Weights of a small transformer language model.
Size: 8 layers, width 160, vocabulary 585, 2.42M parameters.
Architecture: RMSNorm before each block, rotary positions, no biases in attention or MLP, normalized queries and keys.
Training: a variant of Adam for these matrices, 147M tokens, 4496 steps.
Each number is 128 + 32 x the weight over its row's rms, rounded and kept within 0 to 255. Layers, rows and columns count from 0. Numbers have three digits each. The size before them is the row's rms in percent of the matrix's.

# gate: layer 4 MLP gate, 448x160, rms 0.107, rows 33-61, columns 0-159
# up: layer 4 MLP up, 448x160, rms 0.102, rows 33-60, columns 0-159
# down: layer 4 MLP down (transposed), 448x160, rms 0.094, rows 33-60, columns 0-159
gate33 096:138101158186113148162123125173156159123129084128145163156155159128122092147153063146115134133144171106157125108192123087127097151090121124103107125117111121096157129169126097107194174129104142188145168120105176101101077146119082127106112188076170098147121106164168074182085209175152128095107093153123133167070144039183137126163112088120172134182139136152122194076138100149182165118130125202112084121190120113112144128144170107120084096142119064128137145147107148154099118154157138
up33 093:131169102116133164183113174090195093096128102141118179151189131113181101136139122088147176121197152140179108115179110144138104094171086105138084138120154098102121133087073128118163079148151163154160166103155111172105095201158117153151148121103099106134091140098126090135130132055199111121160135118099084152071118120178144102099166113136151124158111196163120170068107171146168123129111128118096152156129124083123123077126107116143162105160126094144120146159105179210134092077060164
down33 096:026149156077096169136195087145173140125136166156133094140096143142112117149094120159160153159151088106143144109079123134082124077126162092099154096108099158120071066147104102122143145112179090123157094159151071134170157117110111095223166111176104140164133159168151191102134081138120100098152153100165132082142128102148126092051100146143105142136070185098183143101096069155105124144134157108114076161103090090118137162180114126145120122097102134183115131130063118117160152147116139
gate34 103:201105158076121087112145120144126109120151136139175151095184172116129113113167144125113177132107167110127160184170168057121152144112158077148122114068071107130146152081118146085124108145125189104152199117112132114098172141109154109124122208134096116193068077120127160150153148150163176194123181183140155152140123134178132132129106130186170073133157172129136080142118107105184158082170143145058138140099142081170117160100116138113137150137147135121130116135161161139062179156091101
up34 106:194148133167082155132091124078186079144155149123083177148120169123118099092096160121075129118183080170103058103127173121110129169141120194094168142099128114108171175118107117139146149103102156115127125158120105125108138110095170122111080126129143143076071109104086114158129131247157135115138082132115139144083123065101073122134119140131080149168127131107184087103147158155115151082107076133137060131170100135135122069142126105127101063096195128138100145124080113163132163118177135
down34 109:161137121168080153117133168144158156130123064055093171164134177039128109105137206073111140114145127190101131126076103112152095102138116106134128143131126060157129119145079126122136063139102125114093150137115151125118178140119098175148150108057109080182127159155102135156132159139175140203109076080132082117117119119145130201120102129079169107152110125111119122104147211117177139148075101101103101107116157122104177143116165099186145161154101115155173113100174101123090111134164081
gate35 107:104116115134130130171114099163109124160130160145152170065143080164139051122117108116151138122125190107156069181112137108157090091131123144112127180124120096134117110169132151067162123137186094168130104179112123172170152105190122133135049112103138149153121080120097076074082132110175109071041171123160100133100093096059157128092191133146083089122163143123134157102091092116124130170128180147172102208104135066073131147104133132128143131122135132156122155085083139166150105125138096
up35 107:143026128142078100127107108112193177125127094127120188084097152153137149120110168128187169160121145087114098155095093119159102141118129150113126129109149140159090132128097095162140122139120157145132095173109184109095062116141182146126128122105150158196074115099105128177109168085125146064136117185155090113124121175145041063139138086137088124114104112093136170076177140201151130169121100149131125111086142088131218117099132164145114082156082133080141120131138120119168097112081118
down35 112:105116149155109081109167105084105103146123115122101072150179148137186090152142100152134111176057130118167180050159123113094135102145083138146113106104086107137146074197114094134114183125123092119161104085094124183144106127099177126130072125132156200122130114141113169136202121145142105093094190065159071113117119132063106153129168162179111107140106084073153150130106129157137164143185162057121119162141151093135171126115133108135135146162098087076090124105067149138090119085110124
gate36 098:067097116099107207155132101104163162131170108163238149087156150117082098144035128124159062138122113113148131184100111172108136173082089119099083128132097170159119116184121138197133153141139178155144138127114132133182147109135155084122119111164152115134110130167178096106105126109102193120152136146131183140085165151099122162137109103116139140119136139151126082111107044075161172075089085086103122076118124086150172158157122095129134145091131121167129191150135131161120145093123152
up36 103:057113104156125162165117134121091161148121125132160132113068120084148143138073079130120125139133115116153106163000127162088135105134078141115064161136108129150091173099131142182109139117143095170110118183128138094111167095128141103159165095208199131156137140130102117142144113178119059107158109126114176127092133154152185147109120115110056153112107128113115112114114092097145126101117102129194066082160145178123149123147153104083132172136157109136079086106136068090194118090104110
down36 105:183122146166147107107091203168120084127103112088079144186093074167130102114121124117119170153161150151198115096135135120127109089112116053131080113132117096088062102119099077067094114161123126139104061060131110116150124141088136101145141076135125117111111119158185135105133145153112066097156125113125038117093128080125078168129102114103117121165149113099088110133167196145088111113151133129099091146023173139085154091103148122114128171132120078122128133146075102116131131067121120
gate37 101:082115109119161134150081080097111103152117099173137180071150094132112140108135112095110110168147119117077082124116096148109155107140058106073153155148134110118135198146159155123206173135160126126107143161153134179129176161131163133139142141128125104137098122148141141134077144153157084103113138106122133127202141148173162126151150134171095102108076158115160114077170063102164143060075101104212057188148086107166157131152113067088160117161107159143130114142110114073123099073068100
up37 100:120116138092110118178108105119157080156094096123174134099137092160180115204114129101080109088173068158102081163106090170110107101170141093130133138164166103080114135104111199128193082085127139104171119125121114217106138088148134119187062172145134113121103145105064136117129145127141158177127155156153138104151156121199157109147171114099091162211126178149133121117177079077126167121122091127148084157181151120161138121130154121092142160171096072130130150167135149098167127152155100
down37 098:138117073096113144138114147120140118121097176063113107164151115123082107153069203155120087119107124172073144143136170190141190167113071078111120101124127136129132160050090170114140142172118107215129116144159190150089152160096144127127129138141081107147103120160149170116081096126134145152138117163135143091075169153155124099112129179115165117159127119181124087158092178132174162200139175149068156109093135132128159067208083086133132161112116092169089125138177142145140139127141131
gate38 097:106151114144118130167142140126077184140173132140131164072100078124142091171117081148126081084130125113148102110094092164163111153117135141106155083133147150134113090137099172159127131087120150147080123153150145057173113120154094121140166105082132123176121160136163093073099155169105132038102126089174116140110137091118165158058087137084081037103111174100106139086154110197110146136123094141072078109173116147106169138112066141127120085088094195133184150103084098138167158142149115
up38 099:167170108042103106118121074164128053167119174130154136176165155118058104089107114130116107107145138114161110143090157095135075179125139083092134128128150179111078124101155068164127123113142102109194158110176127109100096164115146077105126070133176165118150127080116102133071135101143154133138143140143134143112083170055107099111150201157147127143079121105116125124156118127124143120110151138166123076088121096170135125118137080123132142078183141098065112161130092222155093107155066
down38 101:151178086091132168124150141084101128139126141133159128032126196112214113147119128137150160114130167104137096060108122136082130151125163122131123149115140160129156137127139151113150109038147099127068099111071127103188109111109100161110127102117157110125096128184123096128150156159145158160103112082127212109145160148127134166174106147085148081098105150124097143106082135148168168096148157095125168115187058135180102151123112135128121086140185147117186173158190185168081112094108087
gate39 106:111157148085103118141154109076114115156196145143133106087118124129195136153093137112112156118142107156152105151080089157121154123147135092124120211066051132128075100123150174139094111143084152119065123096149097156119163114177135162103087154157136155143152185105133114163144065120135121186062145127113170154178137131138147116155151169106182131057137153077112063163124100100104138126110129108150117174157083167169164146120071103091108156146064093153100176155193136148098092098088156
up39 099:158167100164142135132119102170110162124195119191107093152124181161140136092119180069126107138135075061150145133090133186138104116072130092063166135127121118135156157139075168169181136075139143114139126092160206144147158116143133115158170115107140099078180148119092103129110126143145178090214150164116110051104175097143121141099083065092100096088162134179117104096153142181088154186146108139119080103150141150130155069131159136125141101153121144146127085128110142124133091152108182
down39 102:090164065149178109142155142086139095115136144155154125123100151086114148126122128122146098155091086092126067118137144115120115108144123099144169142129186158115122099069166138101123164138124106123089146143178130129201127175105172116117131130057153140135174128082147117146104165069122103165078087143199141145180117124143151170189075139188161102117156116161147184111178136149129167151117061081089111177142104070147111152074112075175128160089112114080157153101118067165195168097113118
gate40 099:097068167064106109164095108148087163121109065127127121111135124148137174142131173141159108144079140153151132151093082129135152072098096142116095094124164119124088127068067114019113136158142106165125099104081137150102088114200130104171159157129114145159144151164109154139068162162150125137175089138128144162101115143142180097143121124176209127146111140100148161061143077116094143091115066131144151100075155128124185119109119065142140093111133080158155095107089190136144107095096165
up40 101:080086100130181106129152152118139108148164091102104170119154112113146118163164129159133114120183123134136131166068103122071140114130149172136128125132183157227124123109155126113086195157127106167105146082127096115148153110135129088146116132087106139137120135174142141082138131137109141085151075138157113194142117119081115114121117235105119114189149163065236069143129121159091089180147126169173138131186089063118086157104161077106127116127078080140112159148078133122148129140126117
down40 101:089089112119113163074164121140126122119147153095155166121135116096137106147142121154139102122089093103164164130122107114135105125149123078135178123090099162169128077108169165144083179165106072165127113135099130137110144143163157138153164095139144087155197088128128055152134123145177151174131093091106112195138137141147125133144189121229139092174064088197087181101181148083149115159157123110145082105112091071110100170153068074084150150101161129156118119111143106141102150113182192
gate41 093:144117135154173128138181166104140139098105117133162185179098142096113156111104121086184087172163111104148182157118100085105100206117185103103173096143155112131196188098147116075056128174109134117144108115158082118138169119095178085194100200104074153135130139142118075093115155114147151165138133178146181137178129163186076102131140197131153133132151107122068133070167147129137127090131161142109115133123090088111115121137091116067100131137102148126171148142120122099143157117128197
up41 099:155156137116098146114078147142131121147132093121145098158145126135152145164131091119035113092203153105083095104065156168127152168097147120104141115140064183135110125128078119126146172111118108215165113111112078124117107160122082158075123027124113085102180102137144129135113146147182103078182110136176147071138123078113143127110107094173126172127101130168127128144130144131074116133168063125094100093126165149144144170133134158138075082084106153156124076179138118156119082122049127
down41 097:154156124153120066151119152098143127098192124138134130122091130150091109087083160092050161174103131149121164129059141142132133108120124142129122063101071120068110072194134146140171107140161133118180128098136123122156140133076107129127139152158142063081107103108106160154098102129144185103101113141111056136101156072173179107158128153171089129094166082147156085165086133134146136086123163142131130146083134108153223166076153087149170110070178144069138129133065101153104153110138132
gate42 100:176157208146081128141094119078100100130152065119150143155162112145131101160135177128094089165164125138103137142115128100127189168106153131135183069148093130074178053106083110116041143146084196089164121129184162126116182116132125140139126117136079099130143158129107158161098128163199199073145085138098116135139156134164082098116113117151133137126088105140094139127070070110114144063134130123099075125138134165113162121137140131147131126130139127109217129152121178192100126122156094
up42 099:102142123138162186179114126082169163100123196131166116148151104121109129132161128135113125092090171176115140096163135107147098139147094142207127122161118171166138137099182124149136168081067104068134127122087169162163126111074087108142068138110169180114105115107137083142129099142149117216119171031087125177124137148120129142131181166117127135081098115118123147098115154133129158192177137108140121151117109142126129171050134117132097119081177100127168156113070084193141174161150090
down42 099:201114121153102131064152089129135132105149131080143150168152134100170143079154108119115144069098112086121117105125115141165144163141166171107079086135122153162145174095145150126139185133101085124122161178125110104109100162147129158118028129204134144143120152148124206123184118145133100136184089133101114177097084146138197135139132115144107122101141156092088150110101098106119122153158061124110174114180116112220045119101094128067135100144123165114107170119170089162087126083144113
gate43 092:098142093136150149144139110073202148147095169119174204092121109101130137096158129142124115154135126133148110186121116060166124091125163177148141102112154120098113142100120075060135106072093153157183127107125157065106118082134113069117120113114110195148150143126131164109127122142124165170149140168180058137086085152151117149106095123110071142134147127118101157091115070154086167121132043073096078103159090149163082176128132153158096111159120115186156203118127176109151146157168130
up43 094:168110119141162127158106088188108120055139140149095092122099110118098158154134196110099046091100122189167125079153057095126192098139138163144035111135103087089134135190130110124109153130108125126075153136117172134132121117078206114118137125072127189137130134088120155141120134133198164150127157116072120137129122117137099144091135082125133161107152169125180191153141070120133164139093140088162170125141089108141132121127123123146150093131186112143095120160094074093078160112171186
down43 098:131133112070112067155079109134105133116164053126144137214114087120095064113114137105147145104117159122136120136122155168119109099122094131136092126111149127079059086154128162124167116112124121097119146106020183100133142066083103198131075158086074154137094140096148124140131088108174093122138161124139183080148115155168082156113152109135100139118107132108128106069143106118092072130088122180120117105132135195085157123173150064176152143083125089132161124137162142084072116141152167
gate44 098:156205124089085122087075079097166041169165150095119105068116174113176138178087133079158105126141138075144154117099120162093112100156123188110085164126128127172130121162135085127195150132171153151162122128127156113190163170138130127137158170146100135169083093147133117128111119162056114105146180113145122095098123131145120113124106104137077043120104145101155184085133139191154124133163140126101093110085161079151166161119162115125100142144179121158105136065127163164111090163149169
up44 096:058145118145118106182210116053118144155129104137141157191139125119113132122123103144153186118059157170118115180141098091183114188075107087152139073116125137111169135096127116152176166112156161112127170116140133118117156124052193181124090121068132122097097141105125124158097130144114141127169156129082155216144104101113125175121166134187182134063150140139128097115084118107121130164080160125120144134139149146129119106166173095185112090134121094135088161168141129144152116148134222
down44 099:100132121095168101141099120173197106125131098096143130148084116207127133150074116120175123151120105120144166097186170121098108129097079156137202139155089123127166198166134167134137106159153146178126129187106141070118126091143107142122092103154163104104151161099145139132108088135096161141116141100061171110117154095165116085120103108132114195125054086182137094102094162111179152168160137182153109065089114120134186169183143155076139137160071154132106129124088106144103065143154092
gate45 104:076156116112189133103164176151185127150117126168183124120105103072092110082112112162117139170138093104111167113194140168143131140125117139112150075101138135097129121097146083174145114161105199079166113150119109129111124139122085139105166152159094116159100088142164133088138101157191132101113078165101188121062154139103101112141097082114159123111115115092160174072140108138155120098121155057167099149173112115125133168133106055090098096173134090087122178062139035137193123139124140
up45 102:171191082139126105102084060116146094150107095142121194121185082074172134126104115139124120094144043131135117090114102162122126135112133060112156088109171100142116079132120104079156169188140158059100060138137161143164129160090136124080158173135121130135110135177093150129069140115120141161148134140169125097146089108137098182131146156118204166125138136162174152115128094122119096167159116128139097136168138079084200070127145107151111117184112150069131116137162064111167144126079161
down45 100:130122156110107109137222122149130157142056145136149126141142157071142104134126073100035074111168206116159181114162091147135085167157116150107171164135105121137137133120160100159146105113080108186148164164134097128157183077123142157153067049134161093062147160112150151072184171133144190128131114093085123090077143138107167162134113094094117120110103130068146076108156128122107117129099048149087130156144079143115136127108071142133131125083145108108133151105120111135123168133146135
gate46 100:127115170120192110181117154113139120135110164151170133104135053121113098127105130138108119034158145138110118112118138086144153120157154142153081158130148122200130118130117165079162137101152128164133146141090167111140054192130095185134108114140121127152099095030167176126074158147135091133146167175132096122183112097126111133049165115138086122097151114115120082084164106162200132202111115166108121141166133100101117158085101130162043148079148181118147135174114152135144090133129149
up46 098:119086060167129144190113101173122184112125103129129143083169122035136125181155126119094108102200123041122159143106098115140159126120099062141141104111103091173152167126157155094137122088142109134041101166108089119108083135129121081130081178079153147098166123142175153113123135116121130124120139131120138123095094079136129152110144145149137073074088114112117180177142137100158149157138154133081118110090169124128151124157085041128091109162150176190112097131153126122061105131143070
down46 102:080155143127093057160110141077097146122107136127133191083110166145133142146120148090120151125115093137169156096127144124057129169133156154123082123122157160186157111130122123049169090134134162128131132108108118081112116114189165134120152104157145120100112155101159157178124117090157204148133143111170148064130087145074146146125188141121138096132116067103147137206143159099141164151137191081116171174158121133126169122171147089109099129122130174118152097253147172125173091098117169
gate47 103:073118179128133072141105093130093064126096101119083137109179130107121146092122123061146105167115137155133114142069126101146140101060154118133151146103110102123108145095132095161124135117156139199163132136125105105160099237150100107146177143168109086155105098139113125186068109113119151107098109105144100149130089177174201100138147169121084056187140122122124127161144119154078116132114181067114099191097155167126181147097124152120144169132105089165163102084135142142099114187124190
up47 104:093196166141146138136142128124157097120079137128068076113169131142115168098159138115137123119135149141129113143065209137124123152183165108166119185150065158132166097087083120147162118143143136139160119163155087181158141177177170146119155192142140100163127076113113131195132091119162118075143131152148128079146139111160113128105154175138116143197161122178153141116140159092126048150113100123166087116111146074104188129039174115133105173137192130160074110133174123161169147148124137
down47 099:165077099153064124106121120098145168180140123057132105147208167144142128100151042125119144155164139104143135163178122136111126090151149143168176177129111122154119124180112196168113161117110155083099121125145143137131103187169131155157075175162055113096076110152201104190163172117109115139157111129140099188138127129082188194139100123132167125147138105159081128145094167119113155126091084143095136130118135081154107089128123116116116156133117118136147107145090164098198110115173200
gate48 103:138134202116154077107075128159120165190114136124114183111149165137122053107126131137126143174201177127122077096146158088138137151123149070111084123104118071148160149119146134137050081130152108119099059162130126136133138117104125065115177123085170093131152105114234105099160120157128151075137112141156127150114092147120110135100157144090154143186166143142166147145132174102137181091151137123142162099092105128117135183130124125123086096155081103178201188099163089128146141180149105
up48 108:150164097171125183147120078114134212174119109139156069109074108158094111117101141118134127180184089076093110071165080168129088099104119112153122097129165150148191080156131151134174113138068114088140138144114149204171121157170130136100110138130106080104075103117122162081137156187137142156160131087117154082120081207187090113124143109144103118090121151175122168107133121112208098111129156158115138120142114127117199148106134143153150078165125057106160112085136102120111139169132135
down48 105:125086201134144174133100133080147153162169095115146104163119082098105121150135105114103134097134164098130120162149125135109084158086124149133182143168099163156142103127144131142132196175119064107180188152118109152051072117115163172160102069115103121148141100127022105086107080100107167101170164128139098123166122061100125155092126100114151117126150106111101108152127114139172200166091104174114137162161108097090112123145115089083160138139087127168160087113140160061102094065110102
gate49 106:090165130123097090104074159118106163126111173166147135090093109115134111086098127149158123149133088137119150066170164140129134109137135139125175112104135150046120097141097111136144107113120125092064162161092099164114187083184106130093149180086078143147090099074141116113157102138153099115129079145142103124172096167151171111098105145163166161068151196129198196078130124163096133129131095115137116145191084110181082095159088078101140171157137181104171136097155073147172169139126085
up49 104:145121163144097110184137138064146125118060162130146154177118098132123176084096104175110107166131091124134186140163102168103090142104151136137090153072200141152118139101146122118105085105127121150124134107130166148142159153115166180123134140133139095084123109114134164150086196179143100159157149165134123145118126088142139094175179141190107116217181100104172095143103082172159147141119104096090125123143114079159158091075152117187154160166129048115135131111165152129209183179121170
down49 100:164110145213168091079103157098065167120123126116102102143180122091179115169127064130085111108116161150119121128143101078155132092130104135144069047088110128136110184147108150121147181127110135100167155146116175133187071207143090174104108133188141171163138172104111135108141103121172153138150173115129163120141138165134163173153101106200133151109093083168091099092148146159127095123131140111116145199135142130096116145128183129184142107154154134074098128080144175112063104140147100
gate50 102:169095123144124154123155183111123115143144129142093148079077084120099116101147181197142182095110157161125083166094181158145165184094081155075093177104135094139137078175148122104176138176106110137118105117129117122144115144120106157084125085128128114158109107151153145140106188149169100110136139180110151089102151115152155129117149201162086058112136119077068168111186166151135164116144103144153163175129147162119151140106102176143129156052164128111136196113191188153159101064130097
up50 101:161199081152121194102152121130179143136169145076182105147139140107154120091140156140115134129109081178147132103141101134152126091114136136115198135164135088146107138169135128085135068140073119071130130143186118155124132128102089125122152149134107087125156112148152167101088100160114138134144173179128125086114141212131086142088153100170144109080103088129108158131125089123198112201152079116163168163127123114100107087099169106205093068178148184069189116159141106111093072148150142
down50 103:141138088084132178098132144195106098098124107135188142169135158145102123141129134147127115073114156115094163090199138088136091104105172144106162106131114163085120100147109111168094121123139097193115137117113115116114113056149091103138120105132079120085161129168129067105157051119080090097082137086125105110142130174142109139143124160115085070136109110033147094092088115193165056104167090093102168174098135101119030179142145083134102147096137156170158131140130146154105123142151129
gate51 098:158138091145132148116128112139165044189113161142170118131117131145139130059125101096169139113105109128126091143141111113131108127113106063046149178084126106047118163104070151109166114129117119133102072131092130082162092133201080147103149124120116131115121198098147122137092155145180155138148141143109154109090077134142153121092168186134145075093129117086139095084150134119117122159125104153131106220155090183138131086072066070103190148099133152145106103083188089116132126153094136
up51 107:171074147124112154177156043102103147165157144072150139142121105095118116137091180124088092188099186129141115138083124136151168161097089124118115155121112173121149108127074124079102167122066129145079141115115110116099116173128131083052156106106161137115141139173177126081092120135152150100115153138108088119174046123134062164168120144168164131051143171082063121144114127203130113158107185106079091103117112115146098130092131139204136105168129116115120159125132108065120166130124123
down51 108:061126156108157087110102103133100131098110106137111149092155122198132173118088090094164160129143199182108097088142121079096140135098131120094125180085107149102125076185075128131170150075109149135126075129088136142140101183163103112113123088135122160148122151083177077110140114176176158100147100092088107143133155084053105115129100169105073094095174141128146084085110073097103131120128148090059154110147091067185071147119126111151145168144172124119130121114203082120163135137125101
gate52 103:100108153140157109101133130154111107068159154130117155109149114095122119105164152195133089141142153105174082165146142117149094170108130168061089074120076056151137157156131091085116154172129154127151123144155123107112164108097155178180103089057175083163132125188132120142127168133177148083135143177132162125092104122105167140139176132069130099159109121137105055139196080154183161167124133114186057086135174143103077125134145094188146125127156120122122160182158138168148181116120163
up52 099:138115128151056136108130163175187176111110174196102126108137135071166090084136069161167089150133087101095092130092104154158109162128149088103063064080096085140210151137155096118156188162098169184128107136100109107185110126136137151128116154091128121116146140121161116174095181135186121069153119133159139110106120120114160146122152132125100119153107140134142111127167089135119157142086112185102097106179145164084066162088080161182165094178095141127085161102151140134094155176149127
down52 097:135129100122151098127130086136204135093132075182127119161155109172088167136133082110096133107102214139139189128108141151137106123122114112193127152075165056101108091143202140100145151149084162069167112133181145132115124127099079131127134101143184084172126165101139126136106122153134128170122186091123078097120086118133153158129135183165122133150130127183108119065133153097111125118193183130138120128096111159171161111170174192179107192113082091069148106179123113082121128143153152
gate53 103:098095147128214110203129132106047064129154169138183137115143114105128117141148142108136136124139165137117162069119154144123138073097051133152110107111112082128113162159081118125143118129177128131162091115077118153142128033192084116076123169118102163157101134094123092125143160145126088094126126104166130135055181165212134150152085143110129077106117137136131060111176131144126138101165118105185110101135090079157096136119095127090163125139156126093153155094179101120177147113161085
up53 099:129151109156166088164159086107153154112155135091098081139171190131181109128113054113156139102151154158171172107164192102075148061109150146098190156146155087120120135126127114082118096140135129110148083134093138187165105067146107113069108148165102148168111117168137149077153131063113100229166110096165144149123197144168122125149144176163137094158087109125157102097133161119126099162180190156107119183132122113144128086119101120122135122110171122057154121095134129148180139170145111
down53 094:151120110171140065164111222111141119123099187140129113169126140129135145128117125114126185096158118156096165158164196107196165100125169167126130126089153126190079194127127102164195167136095131121147133113132141145136103127141120108150123162114148132082088157139127114171123139144120091114144165117138099137051175091103132121117126095168107133219129165126163147148132131173139112127146100137124147132156226196047165149166117150092119128219148111112159106101086098148135157184126129
gate54 100:085126144150148149227132144109131155092135077129162151140150083159081128131181139100094086123147125120106126100161087088140115097134108072156117035119128180107139152154063092148137104178137144109127162150112157166132154080103123142063167210091153134129158142117161154130050139178130134141130106102119159154110147115203118140089100121172090151084091115087122114148111155123102100095143141103134104135107158168189122102141123113101107179167116089085210138100084052141108086146129150
up54 102:136084115113105132143169166068136111129086182091081146086139098173137129082126170125150147098105140120153115146130106156111105161154190129174136120137153165127123156112192131145121097155160145106136030111087117088083126176139151136150095145120135118182101100155107110141175165126117173109070173148127127155171130101067150135099123150156157068170098119148086111152171104175154145213102183136121157191149118112179120086194128159149110124156149143148085158120126160124163188146053066
down54 097:116171100089133113164031133127131118109157102136114144103110123152081141073133102062138108184077163188109135135117097082102116121106127067139160098148181106114132129111112167119144114137101161094109113126100138084133109126168153058083203178111092118168092083101161071153088082135174113188076092118095168094129152121203127085165149077084116146186149124109138123128136145148121126157136153144116145073082109141110193153147128130109156115162178100075156152165139112117174079123097105
gate55 097:096124136094187123162156115124162105121134148138158154156160164101142124080133154135150110186131134164137088147125169124119142129134110115122126084112101125142133152106174116211058186132088197109112185079108131129104127115079120174167100166094117112154071104099161091121102087094207154158120169137116186162105147165142093111157203138177134151163145130125125114121133084101089161129119186134117192133083164116151145081128091116041120173138104164163142107189091104196085112116107158
up55 097:138150060149183148096141125151136155145116160105176076098137118146137098124118099103112128162089176033119109135116063147052147103101149146123152161153099162112145175070150104105072155102147149177083092151121177074125096126148127057091146185169104107122125116176146111121120104094141154147125120079160099182157166087087088088101043168133169102098086136147140151166090121156131094093152080163101083153107114119119123095114128116078133100113144147104096065103088118164099142117083125
down55 098:076182122137142064126189142095184102146124092091140140202078077093125174139145082127070145093121121084059142124106098150166130060109074072134067096111129123137128121066175136200181099108123170123122185099132131117102113111063124128170115153144137139150113110102112092124106106136139113135108128104137162116148149092092096133094182090148102098131081102102133117117159117185084105142125136072166154134096101116107129089186164071158134186157069138153129142142099093092143126103099172
gate56 098:153134108069110117112178109136171109154166121117133127176139087113128098157098174084101097189048115151161154144146131120087112174136075074103108140116118137093103114064092008110129124123098194133147147104152136132213179165155142161114088120103143129115066193092148070121108176115148162143163120196148174119100140115092089118126174138156138118148154093121158073120075165117147103137154131146152141164170131067131141159107117120177127114114139161115115182121140118133096084120097095
up56 099:135161138180163115123043120157167056142180081146041131126154135088100151177168157085140048140142129117146161186148127101069137171120209096112091174091145087111084102098114128088108161132107072127134116070090140138130158160105121083147151109121101171155162130119120115156098177106112155159170136145117088165138128113162153108098130143133110130106143094147135116169122113121069072108146127080143151112178082126071143149132114109152101104142122102180172161160121202087112109143083089
down56 102:126203145129103075179070111152093130103148118135144187187114108180086110136135165127193103063100152087085135094113094125151105158137114134119112164081104125167150089129151142148131122171105093060127126156097124156148211101180119148132129094135076094154108145160155161162147110130145138097125131130100130182126114145164128087113100095156144126148134150162094111119146166093144078122151152119123148141144172108135071124198111230112110061106081089141158153072152136035084138121114135
gate57 099:141090079162216162210150157132137107149103106156133078077122127099158077102075147100141134100123106145097174115131098154086184083066112110091160177129124104176096101163115140107083125143155144103073106133090099117138152132136116149119114131160093178118114200157139135064138173171164074134103084156115105111163134165146179144148096188138108113141100129102198084128128102134097138132084145171146145175149075177147085196108107081080097150110135105116106115171136118116123102096133078
up57 098:078146118146137138149164132099120176150107139142090114157117100081102077183141179147154126185133141093112161192154156192115125152109072146131148042129061113182105092113150119119067123157114147107142147122147097174144178114100102141105138138122099089064111157130094137127101182135084163072150099093073157107106201151130095115167153112148197117120176146086134069093075170119068115157103106105134121079153144100087081137091169171150114098139127148142136088155080148095103133122112165
down57 101:193089115199116098058145218162130097144161118066117153114131118092094182148103132108128133131165172150170170104124134112177114140158077122148060080135107128077114139138164177099153091097106116137158113101170127133090123119113100128103092119102143118106152137044101115098106118097172118129129116066073113112098105093080151188153108146118126102127173121154156148075105148115140083177098149116132125167105138145117229120134198140169092150123164154094186168118108155097086115105138122
gate58 093:150132149215149115078140141117184078115148089151154150116140189172123178075170124105148127136127144119105150152118149140122164158136060163079182136148118166100098119172078125094112126169132111115142090115166131090104133091126144194098184109103125173159121106084106135093165139118080141115085074068163146125108139154168156126151074132071151151141144109113109083079087121129138119059150100110132166154123121182204139095074097128059118110137117108187146085148181184145097088118145107
up58 098:116113096199134181121100105123141149094105086124103165132119056129120125141194102074161115166086136150081132165114150144137119118119148096048156117123133208168148109171124123104153098147166176099164111136137112137068128110131216120127186090154107168089165120135120128111123115171126105124101092171081136163069147098165153068134105155104164117177081152178178137083100132161140137165123138151127162153134157130130122099030165124139142123149126183143147158086118172138098094186142071
down58 097:143157147172055122113127178101156150094140161101121086131219079132109169104119087134169154115103106069124091126124142086117156105079116114134129119118154110100097128112130132185186165114130124174119146089078133188091123150095113155120116104176156149119086085120109052104100171106104120177133104089066162204100056120140102164104122074152152122119187123121139148069134148125078079127118178105120109113120099115138036187167108105114101156161153100169100091127157108111130140158119106
gate59 107:132105159115090136165130108069041063164138166187240088142119139095128095103116157146109168137130113211154116158187141091164172101119090116086162144157117101134178111073137139112084145152100139127105160135161135111102190107143090172126126185117087133103165153156146130138187106176148171120127156124139179130137159142129102112145144121137132131156170114142124090097192115120125162127142102152139125147090076171165169133122165139097035126139078079113146084111152167135146088093101137
up59 102:098139081142097120135142184137170157127173159164104148133092130140141094150122059142179126128125115094185135113152120103139150146172144046173144126160069086169083141140138163133103114102110087139133073144105209162135114063134126057145140129104127122109122128147140111086132151073125164138115122090106080095200143181107125148125140175119142067067101187090102168166146157150097134110097112122212145127133174149158157084153134174192153112139136150151159131122128125107122136125118021
down59 101:136122126140122090150198097146103206083161167117106130180140156145170108132135117135155064142125155098164129092104125163121149130137080197090116127068104090159082139107120101126144126114116081107165096083111081124087133131150144122153214190112125106123150125103102072097084165151160156131144122133159147121105142119161164177107153057108142144131088135125091112162110115181134138127139194157154106199100078108133084113126107078148103140147176121093100048135074178092175076102107177
gate60 101:155099119108139165122120147114089180166123125217113139104082110100094157145130129187122061134130166107109129101113166132136131114186132137125170093102130117102119102043126152183073132145131150119134149135124091134134129164136131110128131148133094223127099131137144116134117111132156072118087128101149083149118123151173146156085132122148159143091094183082182148162133107098160217108081143099107148118165149098213156171087156106092111162168114154105158106144163145160053173152129031
up60 101:113175128122119057125105127118144137092115132092117157163150102174122136081105142182121138120112137113126156114098146098169106160094196138148133170099121136181138165100110133121158064085084111102132146065099201141158089102134087111150093134126166100137176159160084137169100108126135152080197126208123103185071142079132075086166110076130093112125133137134132194072113140121128091142075130093089110051160161127087158178132117115145095144091092094138127147158090152177172156161121174
down60 100:118093120200086130127125123144105120185169089151123133156149117140092131143144095122064061093142184173132117170139109169104139158190136122181099127161096135102142159156131109101114186113099122152046144198187128082130174143144128091125126094120144146123108098146134137140179076109123172143113141098112145097118118148147131089180156119104116153124185076121176116147075170105134168026142146134139115109118100183131168075125168160122179117104172161078167176115140081161104169137133071
gate61 110:174141144134097081158138115137134066103129184140126183094154126104154102112139180179130101126093157192113105082097149153119130092140100174126123100140131164024138090100135092121130136183190121133149116147136054097110173159116130141105107149130153173158073110087073128219103089105118103100144137075134133124070119125150143109091163049120143104071112085126185116121108131092146077128080105154149109128111124140103083137161109065132125172123188143162208149106137142126113128116142101